From a checkpoint of a small transformer trained on Wikipedia: width 768.
Each number is 128 + 24 x the weight over its row's rms, rounded and kept within 0 to 255. Layers, rows and columns count from 0. Numbers have three digits each. The size before them is the row's rms in percent of the matrix's.

# layer 8 MLP up, 3072x768, rms 0.0468, rows 746-852, columns 192-255
101:104124106135111148152186159090089097081118111146137124141083157174144113135147122117098136126104155154120106097144165106124152097155122173142112120078130172147167148139136110098159138109143110
104:157200125127120097099163099112158143151129114107104141110158114098135101127103152145156097140164101170126149106120085108092128103120123094132135111130108102153155144162124148102113104168114122
100:088125136159135112135187129126135097115117156147120128139134153077134153136124107117112148131141107122120096146157171137159123148125080115156089143127092115117157090162123131158120148134121139
099:127163138104097120148107140118153146080112128127107175167105129152112120126079145096115113107132111097121094116130118107135124131131176098146133122124183128125144117136135089144144123128143164
096:143096137150134123166167122076120102174116106139113155159136151142127115118157104148127105111168142091163080101119141114108147145157096114097109104127100151110152149174100153131145127138081133
096:141149093153093131121099131094124116064148088113148110128131130146112065169138153126129106113134150123164140096122221145133117146135088126128109150143112118106128100148109148143174139153105112
101:125135106076132116096147128131146135097076147128104147113118154118091123103131104138140077127110108166121123154139166150164155147135169099131136111127138127139152177183119124121143125167128111
106:087148114141159128140151118154130102107111143146092118143098146140088153143134141131100108111107129130184154094160143099117110138158143152155145080103110154110159115131152129157148160128094145
097:119118109145127110144152077104127138081126146128137153150103162109119134193149108127106108122179174122132128120132105100119106178140112063144107105131160096151149176110098152129143113100162153
101:119127117152132138103150088163164150112145108155158100179115134174144146139102121138089140197140099116140084116126117149112132133148098140117140098118112122182140150104148163086161127155149119
095:118115167151138155154181121161151150100097137103151097147157138126099124129121131114120128114160117143152053114164102112152160147115104108159162097137117121151132166135142129081063138127101140
103:119141126105125135122183115136127129146111120145116107120136134113149142119142090161155165150115149121155097144107137120112155095135128159122148173116126106113147144123138132174122114149109176
097:144112144150125103138098089111155110113122129115125116135159123138176091089097115148119102101156145130141096124177132142090137101127133109116133132133144125130126129146148133100156161150128124
099:098162155129141110145119066163131148122136121122179164109132140128159126148122106135137131120146168063146124121122100104118096171117141105136129145127125118144107114137098137143131124137113102
091:146153174144126116158144072177139116111159167118182131121100093138124092139101134127119133173089128114144084122115136105153137130092119114112113141107099091125090086129153107156136138151150103
102:111166106141172138095145147176145121132117153089093156140145106144138151121113124113115106101127128163118136108098102072110075147139124131124117108139094119164137146120120165135133139160083153
096:135170126164136127087142108106166136088120126136152125144126130104095107113128093094115132130107155103119132090140118098118138141145141109136133097107162154144155080142101136153104151129086168
100:161120107104119118136142123162132101142094126152115119169139150190150127162122113133140136116137141125121137105103114128101115169134139117089099121105137107124153152150129113163153153118150102
095:065136149166085137157129119168105155118138131103077121140133153074115122100102150131160110163161100131111104122142133142138138081146108123085105071154111146119125156130104079094095174108091143
112:095177153127136125123102127140153128147142092107113163155092124109092119155115139132086154116118143149136093105114166105151122086124135121136126112143152132119151127119102112129102138099133150
109:141151122120143152130106152145124114073156121102094201157113148133135157159108130171142184155111112127097114103127124118154149117158131133093142135125096111126148104121150108125109114109170177
102:094119175156129124135145098134114164135095127153128134143173121155090148081133145145128104114106178123132174173118138133115126143159109115161151116098134088151125088088130105155140156117147124
099:090134097105130104135134107167102125145122148086119123147170110127147123170124108125172120141147109079105089159157171143128110151172105145124079128101107065135143107196143134119137175121112172
099:127165115126113135158119143167133139131095111084122106095098124166111141146127165135097110118090130087100152122136143151142149140106072099108114088145151124150110167170121128127070140129110084
106:179144138124145124039153110156105087128103143136138091109135156182155126105127100135125122126141135154099112100117143091129111145145134122145145150113140088157120130125125114109157123142147140
097:145128118135133134120118128179101112141148126149131134115098125141062089156108097129147107100146158167133140132119126132128099096145151065134138094162157124106156137147116109091141158109161160
095:129149126076097162144166108105155144137101132135096131140088151126102127134124098158122131126107115132121126098097125162127113128160116079148139110172121091158102131131108148157113135102142078
110:120125088150105148089120125144165110146090094141146137150133110139083121173114104111155139131113108172091103132122142103154072145070151164123163145084091121115135104176107087112145116149124131
098:123155097157136099085151154113107132138107135079118142119142116099178130164127140166180141117153121120117150129104128145136137146093062135127100162104130080139137126081123072095146154117168112
103:101162104117169096118132131139117146128148153133131144124112129136085081141133142113075113148135147120147178122144126122106119102129112119134139159120107103170141176129123106093100112084085104
106:098145160127145138121144116138138142119129140156156121095110133116128110129108129130087141125125128091075127116124140128100119152131103159129079135122151125170112101134160134134125165113130104
099:160127152132125132142145113140157109133086110126081161152138141112115155166125106142154144122119150130126141098124133157133080113173127130111138103129125118126132152125133163116098144119144112
098:119169113149140121102144121132163118164133145131155134122132136141084139146117062128140127127128105123137140085152141086101116136119081122138127153112108120132124109112112140154180121100135147
099:101112084135159117110114130124173093106108098140125141197112115146154129131146133148117146139110096077138136127097160126155114150115124132073138160098119099130147106120112104143115129094166150
108:102123132091126066120122132109103152125087118117144133115154094115106146212085155134146141085128107112088098101141139130091149152128138119106086128106104153170128113179105150096173126118097124
097:157120166135145155113139152166156141134131139131141141143139151164092086171117109172125134142136113154138152116112131106139066105107085139140188076095158128161141075136098163149142118108115116
107:153100111081123138103110137188122129155076114145095136124087139161121169140114120119119138115142124124155115156085126121137136154152153147126131119089116133133170108152146106120111111169104138
109:162161132114153105120132125110136138102111114139173115118102121159141154160145103097105134165152135132140113153148120158088155106112092130166150083120073073108113156121131146116132130137108105
116:132143088119106152074137096158138135107100139178141154147157164181124165123123149136112110153123115118147168119148134079147097127137130129130112129088145106127131106139134104166152127157149135
100:139135111172133128139126107114163096098144140137165165138110188149143130120147168157109120136126153132137113143121101097111109100163155074126134155133145124149121185108153121148154114121148102
092:164116115115110117152159124151108135094109125162074089148091105130122121107154110115105139124105094161172118134125187101172152113116113144094126144147128111118123121149130126170124131117166144
106:151166098126123144164143095094119091133121173115143150098098139145057097135107087144127119125098117116107099152145177151151096074182101144109143110123143118126156147149103152115133123122112106
103:095171118111165136137115157138169111124118101162142113140141116175119125116090093120150165144189174118140145102111124121164139091137134138101133126148172124139124126141119122112094109088119099
106:103132100079100190148141120132138134133086081164149144136149107095096124139142094117116175140112162122154116141135137122143088121118111157143113116101161118160108147134158114093163162126071131
101:150096113146113144138139125161128155063124114121106126164117162143115118114098133138109128109110152138136117099125178133148080126130155146108140068135142075130139131176131126161120139130151137
086:164111161109083146132133135095124091120160156176155103122107137170101149161100144129102118133058140139120145126106154153123158114140090130129120140080125146119118141087129140133103161108106125
096:159138101142115149096140118121145099129137132122112114156158104151155124137115163157118140120149133124071133142147131141140106144150129128135167149064150142086168117156161151104137125156121124
106:143180126139148095149114069149116127119136130128107111114144141086111148138095113164178135174143189128109094119155141083102149152127141103143103128099098153130129146091125126102062106140135096
102:113124072143117145129128134126153111089136109099178119140112128120116110119129121135119129167103113120115132108104168130115121115130129133125134125103131135162122140145150151148144117110095111
103:109091111114165158126147144130148182150152117137129143090116095119121123119116124160169163136168134118097145133151156120130116165136090111133148077065103105121084088128135141136126132100119121
094:158156101135141143102130095159111098130116126136114146149064162138159146117100126104115108104109140122149183170123120076137131108102101126166126116122128124106179179142100116126142144130136110
102:122136099126151122106129123109134130123092155060137153156130134172124106132091088150100087143119108118091153080110115146156070128117134077135138092120104124153120154144124136129129111145114120
105:157140155095172152101174148095129119148148163143139092128101102115159085166119095130103110150115178125110119095108161132108140103127118089147146135110126107135139085180122126107149127121089135
094:142136105110103112112139095124114076095125139087099130132098110128148084164082113127114103208133071139115108041099148149109104159102169142123137151147107141154087111124130115191114116101133126
087:142144128129127143121104150119082104130109128099148148140146145139096175128106126113098100116091134109164127149095141130139117163128114122131124096115129136104135159078106120171106094093132138
097:138143122088075092085130153127158104131114124142072137134147160147107098123114107139097142108114174143153140151081139098137121104113157121152124144151096116151152111159157130100151146138103139
105:164131095074160153070152136154087127142102123115086187147128139093129160153115128137111144203110149143163118133163133134169138159132098101105158126094106124177143128113114085150111116100103131
101:130111120148107091145144135117142107120114149129129124115142146100100135113118118156145155156148175130115138097090131125163096108150091119154123121089113109161113129112128136128139101094142145
109:127148096106134174117140121137138126088127133167096090102147140104106093126101108128129172155143091075119090142157139112138100122135143104147192095143148122130130113145168138126098112140145151
099:139140105089123165141111114128172145108067121122146188155158100142079127107073080138136118159088099134138093112103172134115106099169122146098080105108127110142108098092117108126145147151124147
099:114149147112166174124098107122149118091111168157139120154097141153111092151110136117135114125116134159144104136077109123156143080152141122096128113150123114173129095151126170143126119116170103
091:140135094102117129130138111146107122099092168132137172115152127127068088196107120122150113104127103135100115080126121130117135102085136154114130097164097115153092065117129105144137115123143126
099:132153119131113113122136143097094140140146121148101067131099144134139064101141111159127141107131124136099147138155139082143098151079113100090122093112170092105143085100103143159118119126117135
094:148094124158095100106144114118168112147083129107080152155098092187135176160157143146049132121154129131160149154150080127125086135124130138119123160089120128120094166134147103155111127085104150
099:107170151111152142120142096147112139105130125118142161126157079110114112108135107145115140141142132088107116124098168134166068084152099115097170128167092108113095116148109124143156116117156111
094:143105154083110149117168182138120110152104132142179107164156079101101139117124112092095148116142149132122090116134177114106119125149120135148123129109137148128110160110127116144138122125155131
095:166114092130167120120121105151155108101132135124110151129120076166104149134121126170103087117116150165125127114098169117129110104121106141104141112117097124102134080108075102099096129140137107
104:130138116127133152162150139110093172073143120105126129156154156156123162131137115116104083104113142119098140127128115108067103071116140116106163136098131148126142101133099087128099114104130137
096:144169121116158127081115126119151136109118143141151165106085126140083102151102110119102117149152177084114107141113090112086099127108128153095098107131157127165128121124137121160127192132112111
108:117153128152107106102124136180109102107141106149075124136120150138141176135089090136143132147130107119109110125153122128106109135126109115082122079093098085083148099159170101088131132157134145
100:107122113135122169083164097131179126127097123096121115145155121095148068173124100154136127135093144102149148127106133110089156138100125109141142144139130121125132137118126108149139161139180112
094:094128103137107082124089081119137086139142147154134145139117153130080158148091109138110093128150112109119144123135143121122147122131159106114150120129086132152106044098100130126137127123135123
085:133136129143112147108150124157085138100135075114173105152171145107167113152159057143117116139119148117131104070120114079145166130137131139170160126084122138091140141120132100084090139105152122
097:162121131120136126093146104149096096106144158155110141135134111176127113151093137129116161100138141106152136113118109101116177117100128079132133096141104102112126098106137119102117116102109141
094:148150108163176086134134112115128130132111115086151138122117112161125135163111144106105110181097113132138129130126118119117106071144130092105102113133164079131155191140141144115132128103159091
099:153097093104159078141111129135138112072086134131136126098127117128145162178133122149116174195135120147154131105096152103115072109084129151106129111077159083142100132115105109160136095105169127
095:144132073124093104159174161139113147116137145128127145170092150141095135113102135133125108130119094128137123135148121127141142106109110107117136121091091101214115188098093169147112150140131087
097:128135108083105139128150139120117135096105093152124108126113143124108140133138106113105097143127147098116109104104139092093121106104142087077132136109127126142176076133184156112121150143124144
093:112145156122127137152110151165144123153126094134078112130115133117138150145122101130179142126153087149126110126155163091125134110126112114116123157127097075166159124133112132100117156182128132
101:149151117094157154102111118141084127130145132134131092135130120132137110132140115106146138103119150146120113101130116106146133064189088099118089102091122120138124124113125105120130128142111140
102:169148118132165081075148105116155147150131138133143121183143134167120161162051118119141140147103128129110135070144105115119136152119126112104152104116129151140105111110172103131135151089140110
101:091108098104131115179143108128138099130141083102134121134131157175117123096143076135123104106139127136090100156130124116103095104116117129137144131126125130123138159168117110147140142092122103
098:130136168096145135118137121106121104113114108111115112107176140118129130120089124129098141122129176089161123102112132105150115129151126149144115147154145048135139161131159181143090112124147136
097:150148090153105125131113125138162118099096159123155149130123098094097141163186100149148153147130133099149127137102148139179111106124086094100152137164131122100159080143111127138093160085124147
092:124091117134132109139144158070129102134103168135068124146113167170089121161131132126112140095137158150124140110161110133098138121146158095104141106111148153158142104128106162114114119127142112
107:145118150116131145059121110177099143135147132123141130135132131128117100151112103153152087138090154132152175093104113114088129123139074118147098105108151143116122163155175119151081154126133096
106:085098136120115129102118110113149138142111153114148127180159090174157114125066122134081087145136121151128122170148152118131157142163118075166101090160082114153084159118116115132119130153111106
096:097128137115152154141151161129145077093112128140157112123140090148127130169148128143113118140088108094136159076103185146080151091097140124137133120138139151154161139159144135137086154099124122
099:108178074108151110098134108143148141109110101146134122149168101099142094127134145093108154135130143090143127107179144135114067116146094130146086132118146131121121135160155097167115171106146119
099:143150122106151121112135101133153171097075122138107139118134090126123118135118080131160162119144147128134109035175151126061125119145165159121132150137114127167138082094087123128169114173113111
104:130140137148127127119150142118141113073104128144125098116167108168077160115119128145124146112099094108125136125089155093150069144120151126079143144112127093135109089149126132127157142111132086
105:134171135118094136119170119099161150143109118133125157171138151118128198156100142101096117173124105144138119163103116124097137115120130102133097079121148153130129165132093117139173155170114128
099:080145081122106165125119130139139138100074128112132101129134129152128150133100119142163090135107143123116088137115118118112115127136108138156157104120117095104149102148125174160136128095115147
103:099154122098139163102166104146078127135132116142105114131134138111096129140161151149131136137114143121155092143120122118109099124141085103123108128093092097146166153149112136084132127105099103
104:108133155139176152081130097103142089113139130121138155134113176096135171154148100123119120150101142121113141135119186130132164144128122118134152161078147150142176134165136151144084148091093092
094:175140084120132194105167125155144142119133120131111117131140101124115165148123076102126130130143153158130129117156154138135092118126121141129145100108092106106142151154123132083119136103121165
109:116169079121079091149131128117110143140067113131103117124157058104084170181101142100122096109119139166119118130119111134128142100115131133145142136127111104149130127158114107109099110155158105
104:150124139114105124124179117131119113098114101125121105143099104225119092095052166133100150038096163134107150109163106142122155118138125144128132161153089076143126104104172130150166147096135104
101:114100086143142118101106101118144104131104092134168131146160155164061136141122056123139100140150134139104124107101150144156114116186141127122151134147142151148169129139128140109145129154144184
095:108104143139129169117114111149127117084097168140117122157119108140159171125093131115146148107149099135094118133132159161077110156167155099098074078138169123112116111164162139147141137150096115
103:136133121124133151132111136142147128129124110111100108139152113114152141115158109152154136094096090112094114100112134127155138150085129113124114149109074082118114094150135158137104136076156113
111:169140115150148110156112153121118128130080161127166128115142134102102169113129081140150108101119142132130113123169104079169098154111081145080109100069111105126115111111133106078151136136100124
097:181132107122112106032213149190097117123103156162088133161128164108116141120111099193116155121136136152133126164169156114127160117123152148110146147115147113129148101126138156151150115156124148
093:146092159124105109135092153139134088134148110116153122142120120117115105104136135105089160147129155137078125108135132146161148122091127140138112169073102140136147095128110155151137154083084114
085:156172124149112144145123100157179128128115113132130106143146157134106090129089107126129171139123125140142102122124122119120090141142119125116110120128130122163116187193123121126097150098159095
086:107125148099133107152117124113127124129132131130158103122123114140096133109118144103100118097146113103093093144112141122124150090132140136124142122118148153168136155121113135100133146107150135
106:145135156141119140168134130131109098107110092094142114124138091129077151162084140117114117099140125117132114130148145153145090112120115088134158130161111115102142094195165135108110110085136141
# layer 8 MLP down (transposed), 3072x768, rms 0.0414, rows 746-852, columns 192-255
102:113130131122105100144140108139152119122137116133138130141109197143139138177101119118100109162122146105117167133147161124127115165140155136132128144139143127126125088142121132110126147187133186
101:098115120123107071144130077153125148123166094071138159120149123155122094095196155121117051107142118132107128122162111087147086093130165119109146097155140098119133128132135159121134087170146095
100:101155073138128134115132136090102145129144107134124115085113163132143147137100095109105114101117147115161067071113129141153148143099143098148136194138095113121131134138124151172107141157110156
095:129134095095109138117123161109152151125153125104132166137148128127108081122140105140149125167182148113119134155167180138119140076102144140134115112141147116113104137165102186116086103119091111
098:129061108130141139132106116116153206120139121101149101132146166141111117140151109144092133103171127148123160162175154155113153116133122164090123144100114157121117160121125101141155144127148178
097:130161137138113175144140112159136156126140097099150140116061121124128155092118108158167150157173097125131138146123125130106123134131157118116098138119167117121153133127122111101116148123101146
101:137149135129135107145104104153136167136112109136131153096104108133139142121113155164181074117137113170103123115133110116129117161144093104130154145139105121108127138088100130113140135142080085
096:111121130136112115100139086140123131171113171151090176158119159125171087136153151146097129117109127116108110124121086146145141092135157126128159126113173141109134086132159123149126142132130151
097:100141177084115119139152167127151154142129110167129119090095102136123162120144117132093142145161179154130169101154134094165138092145127136097127131138173149130137135124097116127144118132152149
101:142160160134140109151148187121079128129128106125115100132125137185127129102124129154130113092110128137103106078121165124123107137112146128130128147156099156117140126117144181134120105099133150
094:134154135089091128131099117128131123149105116092136133136133165132155157150145153155107139135155136139135135094134136133122129117107129099115134155146113102116107131063150155145157113106158141
105:151117113119136151122092127166138131119105099113115094105102117101116116127102123081119124184135128123059127121150102114183146162082113127184090138148144103100121154138136108162138143148158129
097:106113163138126127121150145172129119109180118106132124159130129108120085155135144103137119143151155105159082127117128132093173128138129098153161155157119123102122128094094151156115132120124130
101:140107148097106174158117141141124154128135112159107057115063097145146172121136143117123162165127127136127155147154107129131144150164127072127094147110156086190157122137099168180132129104132090
096:109137155117123103161109131128159157148177099114109142122134120145131086147095092124180132098143111131140135158175151107156117130105117133119120101120118089131121185097146111170102137155125154
099:128125116132151151162130133121128102153120122138086109169118133099137102109175162120110152162105126106172105217114151140129158129159103129090127162170121144159152116111141143141123142110093148
097:148139123169117164148149145086097098120128152116100114121140115128172142136157156144144113163116083148186118127110096100118195115174106117152108153137107136097102123101146130122158141090159124
099:118175135144137134096083148110120130137114103119152136131122122125100153093105100126127166132149112132125095147146158105148135131128110175153156151081156106093123098101118128132144107117120108
097:113103083094131123100120123095164120182101122141158161163148102181119080149108120137134160104125169163133100142124113124143120133122116095135185158152090116167151128113134129171169101146127118
107:092159093124143123108095156130095139099127152124157176113137098133121110113147183144140109123148150114140146105135122139137105110140118110135140128134140135120127150119078124144081111100183152
106:112122130095129113119141180102147162080075156175127099184108095115102104099146150129116125126125132121137132121113138137088119132136156155160137123102135145149131119087200146119138137116147139
104:123147145124115171141123140142171118140145156111137135097126122147126147094077096128134159152116146128158109115148133153135146123107101127110111144118111108095140140112122108133082117125140145
095:113123156102165092088171140181088094143151096134097086114175141094111156096073115129101128127134077119111106080121110111092184121067131125148114107086098150129122100127160121136118115142122148
101:120116131134124136174179115119134094140136107124100123150048116128108078066113073146104150113122105095088134130156122135114110147141130104108133153159130114098129099163071108167106151119138130
106:147117165116142124135125112150124153105147117112132109143104072129120123099127126139117110139131128150163119102131127134121094085145164181125128126147112144161117110088090145118119130129110140
099:100136144077108098077074152150131159146108158140142132124106142163110107116111168120173126096127136152153111191152113127130120072124114134150127164141131108172128137114102129105102106137137092
092:118072154134153091135164109103129127132196115111108149152140131148143139095114164147117135146136126129096126149122109101126110147108146147105113167151119145124135098092147167089118113153154151
105:144114138129142117150120130104099112157102146135145155109148114156148157141156170098124157136120160125111078103141134138127093183120128147147135139139141138123097144164113115179129113145114123
099:147164100091159154106147105107131092119134104090170113068115071160136177150148118132114084123125125076103114134117157117094175094115157115132150145109164132110114125124127164136112149124131079
102:134124103146117114097150134105144115119129132113138147121154086160142112033145153130131132146116129142095142138097126147163128131113144161135150139150121127118113087089130087138104108123095112
105:115133108128119136142128125151176148157150131126098106112119115102103119082085144125088134106107111097145136109117135127126157157139130130099084093132144116132137092163136076118155138132147188
097:115097119160135154098131128175128110114145151132145090098109129124140127129113123151126123169119141138113171095128099121111131123147155147125157117127137129163094126113155120129107104127126124
099:101150125136124146156113109099123113183099129102135125169118169103147101157146136077142112096139110127069117157121084188120134142129103129141129145112100126098158142113122166124143096127142128
102:131137116166138124128134117161158167130100092113133140114133161145129116149138139132111124120061136144137126129100096124120137126115157119142140108162149099095106126128153134184087112110071104
106:107105104115115112120105153112108109106098132112141126148137143150098124150134150124160143158120168150169117111129104141128125111190083138096119110102122143067127133087151159151118147131108128
098:151094112142130127127098090094148171132137142140150114151137106115137077122100113120124141128111123107108189168111103107140149109100123127153113143136083156171143108166090125155162105124118178
106:070108126140127135091140107169079151157125101091151135131143129142149109138131106187132113093100124109152139164105070117120165108156069135135135140119103163126163118109148147129066142144113158
107:097082128134154154108104141138094104145128128118106111134108125133123130137172087120158123113155150125097144131139099111114129093116170114105129149128132121109145154118112161077144131141122144
114:101154131138126162151151110157142188096132150133118117116153122096138118142108145103113126156099135146126121108102119153152104090167149137101115114165140100154134110134163120163147150150137138
100:131143127143133149137136152145165133124145162083123140100091162113137125125110104158130123145131104100085171159110112137104119123151122121151136103165154081096119146128137154100125087127080099
093:087148099156088170092144113147110181111082121095132075122115129146152116118098179138151113108110102129151166103093071076101127163109162144136124152127161145152147108162133121115107104080106129
106:125159104150118137154125082128105128156143122151115108109140198139118143108166129092125105129083133153128111129094119116131150124111107167135141100136094164124075135141092158129095111114104147
104:163137129117103110148132112137126084106147115106151122156109123142141105114120101106113149137151166140142158143134137127109169150133122131144102144135148128147125121118110128137112139107107130
097:159143154060136158136126116102131093109117126137133134153174147110132116092168107123126105142160165115145131131066131126104107143129111135127115143141165149136146102131105140160143130153125181
102:103127106138105180155109093097120125166178092137102126155117120107107087130127145116115115109118158081124113150089149114130154157116154191127124099144102141145123127102108141088149159118111159
087:134091156098148114152181108137128114158161144144128115147158142113111123131088138122134129133146106130103112141134089255134103133119127113131143152121108139122115154138144135161135178074135163
097:121145152138090142128143161099136108124116165143109130134141149134117157141112141135108147130170123135130101104151097106100120142158089113126101132100098160114134097098132117125093119108151137
103:157152147093083134152141171112118126087174092126127145125139137131158094106176114162103139092119124105105116103125128165156113084148149126150140156118155137154116134104089142153120092125141155
102:130110110124121149075129158127155117171063095129140167143172101079143089074140135115149117139124160141113140118132189140108157100137130148132130160100125090186143150137138139132133129128124099
104:132127093145107096117135093156173119131087170111122142122154156107143162129136145107118140148127161146133138175119100082091163117184070119144112129125171098135140081133109148165077144154129154
097:160143135081125113123153162138088101180164120114127126136126127152079109127119149150133145089120158129134144117116139108164141105111100167107107113140144175125089163120158156164110127160158107
103:134118135146129149154118096131153123121153140089090134106094144085082095122143166125131151114119112157119090116128103161129107149093123147131086126140067118166127157073167118165107090167088140
106:131116150123173119120150137108115135139126159143126118112141142070159148066153109095075125162155120092128151122090123109109161147115118113145099114151160132156161122107117118113113127130150137
097:111127136111137131152120133149095123143101114118169077106115120133157158119068142130115134122128099128139122096138080114102136147147155152132161143144170106146106135183117096130161141180112134
089:127119122107124094155138101123154124173133106126074160139116125110128117142146118159130168122172129107173124144111107139167102152114120149128122150085116124120157140110161130108103082153150150
097:141126119122121129133114163131137156130139130141138124135072131147103151137110127131097100135127071085118156139131168139120144136134132134170120113156118147132102122147112110118133122118156116
106:100074136127129100075106078171123146138162100109107174115128132110117118116139103134121160103127184124145146139104143118092143112137136152135103112152121131101156157151116124152136151130108144
106:140093163090135142133137153205149144148120170154132155143169136130183117121110121109074126147178152106143137104104129130159092158104109118140151142132130142147142090113154118137117133094100148
105:121128149177123121141124130140169170112126109111135152125133169143121095089165091153124161125139103146137143124136133088150119080142138115150148175084129106118139092110109119157129121136126090
100:069088131104157152124119149112124116174105115131079109094124125136116108075136137122163114124137111109123174119101139142158145145132126153129142110120102140134175118133110130123116114078119123
099:121108163133131121137133137132149106128128141122154144100126171106130148106138137144133115141137106076116174101124172116134133097125119172150133112100128138129115138112103156136163127119115152
091:114123116125120141146138142106123163165139128098173121149151159083138127089133080149134133149158137117130080132175147135131140106115105119171139166095128115127112129129083145126109112101147112
096:140140115165125146158127125175151099059156134094120148091138080116110182155083124116152110161130131142126142104140162143139110132122101143124128135134101145159144162118165135087105123116105081
096:102122132149120099095090105140105128099085076095107124127107114122144105159131149130155126149114126118110120137126121097101124105134116167176133108105127121098111112099111135162143120151132133
095:168115157083119133092142126134156152174129143096115103124145156143127135099108135140070141108135142160122132103158110140143119097123136124123121151136127101138134146125091132105147050131150100
098:118174124117102160123109116140152137102128167163142135155159172134165122131146134130134124107097126129122147151101190120120137119178135132147074121133085112096152098131131160111108134140125159
093:138119098136162092104137133115145082163144077106131153158114117084139126142125136094115108123106082155117151151180075100112145142096106148121124143157159134125126111144157097117114152151125136
102:080142118176143147103113108088140121101126124127096118128133146100166116102077170118112110124078133124136149169137100126139133164161147129147101137117109119130197112105138085107146127098133148
099:119113131073117138130060110094138104093089104153125083134096143152115145123139104156096180121104106091137121081115152111151146121128121128083124127116159126125146139151158128150135139090103115
108:138093132156127097173142122137132097100136150154118145109096112179148153119102122061175100102120112147105183095158123092162137144088122118119088113103144123132090151128124106121157125150086150
102:156130161121098154158141192121126140109094176120152148126152145100150173118104124137166132163143128146097126114158104119088130123139135126117128169123143147087159100093126085133116144138170120
092:168129074105116111142140114149139168141136145148151168125170082119102165158139160118138144116082095138132179072124145122146160190165112143103136112099105116155110128101152141102093122127103128
086:147177148090142107093080124143160092187129175188143163091116068119115103129134129094096125101093140094157133153144122124128120087131123102120113064132102096113130105098146106143102137084111127
094:115115129167130082139168118153156141079156149125140123085100124142126147149136099115165116128104128108108115118124094160123091161106128120147125134159161155156121103125111186148121133117104098
096:137106176112145089110124144128103120125125102065125148146070125160099123155106111135155154147123135123176135128136155153146070165111082143156119148114119115140125151124108099126167158153111107
102:172102132127138033136095165129158151142146111123151131135121161148115151136126091139102107178123145105134083132139167126155136109162102090121126130129125116113108112117113126136083096095075143
099:122154164104181149120151131139082124132101129112143114148144114132126114141145145139140121107138120124136098137119159154171096132108122144140078136076123132100140120187140096106088132159139173
096:169144133137093152090123088137174121120109139146137130094161153154141082114158156104145131105111133113090156163115159125131114130098119116175102129150184129110179088119137111132147112135134133
093:138112107121136118120162094150147145081132178180127134107150106172134126123123105131088133134150116106142116153085139104127136106143136181132158104113130135128116127113135145126152136095102116
101:167140123114140094165113164130131162134158121113074128109130128103157143135167051135167133111154163079101090083097117152133129093146092074191127158120136116135143149093162105124139118108097137
104:116141118122182124135108077130145096101119151159138167117126167107129101157117156183143136153112174113122113152128109092077119123168150163126130115115076139120120123131149161143097126114107133
092:114109123122096125137105184157131106135139081099083147156169111104136152080123110117113153079075153126126171090142093146097195130120091153125119183137155095146086140147119076122124143102139116
100:134097173153115112140115135137120122127139118142142115108111113126138138158151147141135107157105136108140148091164130134142122111134200102143118154106113138141108134156105113132168136129134154
100:142170108106145111135119107151080154097103087130081163153117130093137126107144142138101125143171122134099097167097140143117120114092117094124127159113115135113089116115123112143102128142062137
092:127148126163084141117115114158107136135113159137123106137136085132130084150107133086129129122128138142144135125096164124193124151088117084100154104155157135145180121151131102128139118135118137
105:110091115078142143096104083128161108110085168120098138131119102101106156157173100144115118135105126126125127138128098166115134115140108129109094139167107123141165159135176172158131105160090138
104:132163112094128153086134126141115165130145121179150080135158137110080140128162177120108119140087172137116173148147114165177138109105151155142104130104096131148132134079127111152135144162165133
095:118098117133145146128151121128140132146158154127172117099107096146137136090121134132109116136109143140111118137139147255130143147143160087140144121135147154155127143109104089131138147123152131
102:165135143103166076152120110094090095089123127084135122097152120103120156082147148117140112137111121132138103125112124122124119080131098131111099153122104133135148129162160122119125162112183153
100:122144097131152086119103091088081115123167098154135104137129106164089158149101105142129111164154110146141118094069134134115134099150144094128192095110159144186110138109140084113092116118102106
101:114132131078101105127103125108130125118103108138139124131118096164099114126156150098120162106152150091152105149127138122066089121110141174143145114126117147144141152163117130125169124111106148
106:116162130114151091143138123157116148098116117145138153086147138107149144139104151124111110163136144123114111145135170133101170119139161172128154115104107081157152122137118172170108134069128113
100:128101151094159152108123123152119121121142120117160134093127136142091139088123098099120161089189069100131094132063101175146118140143113057159117143146126135092107113140171115127133141127105110
102:139131145074077163124071169169146113139169160075100096069073107152131153115090104086116096084122121126162142122151109141109149101164129112143119148143106155108127146148141122108146130137101109
104:140156108117118098127108132149123149127138103111079134122197122059154130078111092139136156104119094145123156163177137101155159110140130148094122114120135158113097123149093130135097158126112152
094:142123144110173126080133114093098178094126149136128134111139132132140111134142124107149148136145137123151111152126132115112188136144150161142101137102137100129114146119151168126141134123114104
107:124144142124169127131119111133193165131087109133126099131150099117167128114160106163130127147137131126107119126123109146086146148091148131122077098146089123131108126113126091144117161117124151
103:120135125105134167172127142131123115135101119101146096107133072160084146094142129152122165078102158123117116113156114137117129074179094156100074084142121131160104167166098104139157139106167120
102:132095103130168143125152132143161156128086121136125170078161110148112159176141111081141080097122085139128114127107096193154117113126158169127148133127129111096145114152100156140118154139085098
095:118086160153090170139133167152083138153102145151170103167178122135154122141154132116124161100154116107116141141124106139143142129138160147139115149113207101112146154157137131123101097141119129
104:134143152109094164102127114102123117128111112096127139104139110149108132129139101128163116092182120137136148147133158201134082110119111139170129106140131115107133133129128122175114124079085105
112:156133098177133172163127119131154153146114128147129177106081111141114168156152132140121155099159113087131089137071110145147127122129110091127166125104149134125107154152121147099118137117102154
098:155094101093122129096098172139120107123155111112123114158145125113120135110145150098133098106128137148130146152115146161097132143127164129146125143119123124114113157162141159133100133114139087
098:123115125145157117129161138086107103128121136149108160177162154127146140130158150182121153104156123115091166128054149099119143139122136167161108146149143117131107185103114148152103169116131128
088:111152112118141124120110178113162097148122125153161142120141082108115139134168110110127095155116151097130167134135132160135132103112140109161094087097098107114180091115151138103113184083101120
079:176134135112100140113098132138140126116090131114111167115119116116172138152119123149118088173137139111138142111115132124099140192131110134126116161161159099140108086128124127156133143121128140
105:116103144105149119145147145095096127157154126163117111097103128125152096142163106120129134128141093121126147133110109113161158118128124130122144153103118135119122122111155152119116124114153129